{"n_kv_head": 6, "d_mlp": 768, "activation": "squared_relu", "norm_eps": 1e-05, "rope_base": 52100.0, "parallel_block": false, "init_std_up": 0.0284, "init_std_down": 0.0164, "schedule": "wsd", "decay_shape": "linear", "final_lr_fraction": 0.05, "batch_tokens": 131072, "seq_len": 512, "doc_mask": true}
Each number is 500 + 40 x the weight over the matrix's rms, rounded and kept within 0 to 999. Layers, rows and columns count from 0. Numbers have three digits each.

# layer 4 attention query, 192x256, rms 0.12, rows 160-191, columns 0-127
533538530448467542517466476529524568519473497510447455455495490489502468515510465491436540527425509480506481509489492444509448460501515497437530477512558519538504489512590542568526500547447502470427516512409525483526503516488497513521565548465464511555513468474508429512523555493529480504517484441534456522425496565492560516469484519460486558506504559523508498489562513515518497466504
500435537485507499501523508502508511497561517473535475515546540477530498489469539523468514502482508540484489531513527521497519482478546475534498519504430486515518457507486524497476507475532511493468501447516558530508513484483513481506500521494504534510535489462504522522469526465485502528468495514503511474470488514507502459559494509541484533492501515507520476527537501477512469467475
507465543559527503455500521498475452544486530518491487461530490535481552522429490485478494459541483481482527513521478515519518527520531481539556520543494547545490482503510515520525453553536474515493448449505509466477498465493499531505500561509472481497485473485528519453475525503472544470528505510546458473460585499467548502494546461502422507497554517519490482493452489472527484514514
528549514454503539512519481492455489442447464480489506493464518544551508487475492530482507481472529478508478443490503526502539521545499543453464473476486509445538478563500498489518504497502526486481561495520540485502513521521452495519505521500480526494525531484531437507534454487544476497534491532500467567516399448491537499549509500507533446539494536537526503473546512506521452463524
525485529481561480453457558552555521579488473538573539529485513480569449425553395535486553438567468529520510469527561494528529541534503593452455593545481516488533463538477549527477485482501521553574485483498509478458468428514530513532553480529459492505493511443497512469516484547494497556495518533499487474483530471464399538564436464498644509475463513446497473475609540525523541494483
471582491564494481493544503438546517528466527485461476455536502462535431559496507441509460483580543488522464579542462488549468514519405473544535475481502537520404438503473459500506473516458500471567538453444532507527532472507501467495558532404484549518505509525432457519518460483559514555515426518488561460473630505573508564489442511545460489419484491470512470510485459489537517443642
558504482363520494514418515576466497522486566501457519463454520506439524501540569477479505488443527513483547496538467526497540492494553488557454547542494549528571521476476484462455525502540563425558510499528513558504543530469474503483491478476458583521516474515459526472448508458578473518491457548497513519538504552474490485491386529496543456520469469522392465512486514562497576564478
547468472502488523511556519431532494616492482491452442479536506472522559565499501559433485571462555510462476461468507487420425552447496490554470512517457474495498427502449508492557556508499474480533532466455596470485453461549483509487532519530548402545465500517557514524524492544427492482542439493542536497455483444451479462468494522548455498498467460449514534478447553518476502445449
452496520492450464516548494547539544502484510439545504570453502506545502493465515516558555575461519521552491496443564527501511462529491508486474465438457479479524481581514458474515521529515518468443563428452531495516462490503495474539508534490506510490527504505481515544493499546474468483513472452465511496519505532472536490474510519528491491523484448507420447505468564489503487453497
514497454525490552460512547514481473528562464552468465495577507491471523496501474492459448457556494561430489515555545506483518525470517487503545517484478521505451554488507490455494448500508453518530461477511504486478524543456464541482470480482581507542495485508506487488496513467503537475477517526456489467501557503465525468539479509509438536529531495461452498499512514472507511506476
463477520454419524531478483466589548462471463478423546454438516527553488575535519519442511459443430577476555526525507488530469520428454550474494509480509480530488405560597450531565539487470485435539497525497550473419532537437517444529449469530496520502520472511529549530473550476551504608546498476524440535520457458556540495463477516502516456501509583492526529456503471448437506446501
531466556501523501500542456563458468494528566492577530471551519542452482480446481520480490452512467423533515502502489534480573515491502476492564545488564513507439507532498507424441523482596555512465478514571459490528495417518507519491482491454516449487435506493493508438515519531451484495466522507544481487523509515463521541545469503442521569463485554532482447467524431542515510529495
491462476503499477526513507479515537448371561571545527505455498596568485580523525410468380410616529505523481513401512448475462497554629505493497504476450553543619489515510523525493415528504409517449490485520532416529464500527435526481496490552456551525488538479551353537444487472530596530422450443539557518487475480598576475547460478443541410520508523509493486530494507444491481430439
569493435485552484464461446530470434559503512581517550477490471482510591547446498521479511495561481502560471476552421546411468476564550480508473534490476485553504535554510511471495573506498574592424425424575511454509567479471533502570464431487455480497468451490482535475476525485452493497450496538562465415435432501483510472475489487493504539526460524523460467542397591495540551451535
502494439438473499508472489493508487520551503553485449547558625512453456588426467523443491538490549542512506515507499420494525442510499534509465486536506462513540479440520488511545467530539504461401471417549501494506476468439471459497451538543542521504433531525533486516461492456463442494501533455552606436509523533514519552469520539519553503545575471514545559494490449479460507475417
489461550514542451518491536513498537532443472529418458512485559530561512558523470452486413487442481473487546462513482415515482523455468449537478468589545462527522569495518523453503487452452540494562511503560531437564526496521503483568569428501458570501518448385481440501491588541478599462373519572560503460468493547536441457454492504467510527460586487511509495549475497477528535596517
506464439542564500512444530505452545515451549435532477521511453541482483502396538509550511538490472516509529499473476437520491489509515512442467472492460531497530502590523554481518543558482476465510515506451560530442437556501514514515504448470550413457496473520618526553376471523430524535596531496542558442473438497527471386529468460524500482457440534496454522483494552511564483432555
513438543526430436432471509447567471466488552498504515476520488483467535543527457471443492463478531427453452559461557541488483451555497414492571517543556502480473502567529467410510429547583521516409434503432509439580498431550521559489459413520566542436409480563523436493540487435519535516497478490491441533479471466533439557438484507495527516494532450449425501445556436439488509455519
542484511535434527460488465551441466504459472476491437490474489538497495459510438552543501391465548501563469427468532453506456485497497502464482473454508518540470553404562489483446480520506441470516473456580491480484406502475430517468479500450582445505486566507457612471415436482447576488578475550506498468525536453561455568583391469469444571547525504540565547532490460517466504524526
535576495473531517447566524524548464569505546532421491516530464511474521475534429452581523416497526492436558558532497474442542566508496561549544538539509403460554531475490485551493428608523519440445494515422420471480537444480473521494355518480459515430504497467506450478568557528516603461509494547541494465469500540517460547478451494549495504504486523414487541426531450511602567472539
492535473534477536556488403471560504513533533569567509566487416553497456512500564494496523536466522525552438523499431502532505495580563522515515528473466545541502534558463477494515481490503588463504573490523517454474380432574532542505561482496491530508486525446525538452487472434517510514475499573487490489548479523509552502534464481531559510512470503517490467483540563519526479496489
558516412489502522549452502501461412511484518552509485465541452500494556435502579413488553552501519440455488548477500451514464400549552492584529524441517531434547449489431431602479455431530483503508477527468501534463490546570496462518575458459547442542604521481481504508522530494505539556499515561441495490496462553498548448562538489480497458450553545466524490516532500467494406468485
529503566531499456506473519526533523498387463558447428502543557539531546503439534536447522534481549549570480503478490555505472553448626472570498476564453569478502521541492460473549527485511505440459512458543414501470552488519453496487529478524447532482493570494503545433461516572432505488508564463444563465503519565441524482537470535470507552516514498487546467530522541492539454536450
535473503439494487572518549535560566493547460503461482462537530480495571413525453525548483506495539531539440497486470488569476486478479480437515471452465483598498476609543462575493491466469521505458466498496452473541566532564466566545530580521469488564579506560430475539521573476506482495565442452472514472485496516539467515456514445472447496512510474514474503572581469499527644563516
481454482579515509415560542453458527488511533567524540397478487540474515562499443506508550499569475544546525487442555496523529521552492533560557521513380558440553444511520485485539520494565492507496481516485467497520515490537514475445496496511510416514530502455447545493480548563527522466542492515512511496384551507551490458474510449446471488500501564482509496502454519452526539492441
538574482487493526546466605504533497515510433426469454488518511509497545544534541446532524458587468525467497510484520510511585494529411559516541488598543509458575542496530500509521464527470457483535508487524467459461578491432593473586482554533558510549500441562545475500470471404471441493445511502532492462507485448511528431478503594557526497469557504467552480489513456459435541508547
577528456524536485506495512549417549449504445549480433521517501500500523503496475474489573515550453534493465417510561471529501442502571498457552528420553498525487505493483537530462441405522414518493471497499499480563479505540504567499483389457470517527548532492473528495519591508499440530546476425573582488559436495525489556371485507494477576516567535485494545544463495492528495555488
527490512508567474471512550500492489582456395524440502504349463496431504474478591542524471524568529473472467613509534508489456515525404597497462462489518432507491491494509555550539495504467452470569500505522442470444526466404513461560551554487435537495473468518467549523519500501471519484456504524493577551512474483534537478474545471561493451519538487461501559456533541528534524390486
553541555430414526470466535489550505524513548533514451471474458520560525457517514559498473444508578512535462510482391468520519548477436536485474524499495512437496530480509556478457522436478462458531553539497508552475493496561503570453503518530560506482394518551460467499542480446470440537533525530536498437509481500542476444496529517523468488528442483415581517447578474420547556517599
468473463493530516539525492436469498521447548452528524417523472398547510511361439403483467527600428538513489575539531470492478470484488408513529479521493522463507497589466473594551545545447472553595507486454489446491477483433527523530445437480499444408465560426473553498435479482555474534460538463509522414487508571494544524486500445534476483549506499528498619476461543506523496551530
452473431469532411551500491477441525534452509531488435565446545474450443527564447485476464432617464453461512535476478559575557481437503504518475554545531482553563495546524558537548460470486459391591515435566486483441500408511490539462421558415458425502459489494554496554497542492480476507496472470513508495532578469523418455522568521499511423528519454526475515471482512561509450509510
515489469579454494493421542587452464483496470487525482532503541531464479488576450544495557451522461472514499501446522466473514533463498513530506542449494405453457546512492414480531467475508555490559504519491487513531446472591556524491478489523497497510544528490498527517527495483497439515379464457522483535459497507509554501492467580436542543598553474496473571469477538543557518539476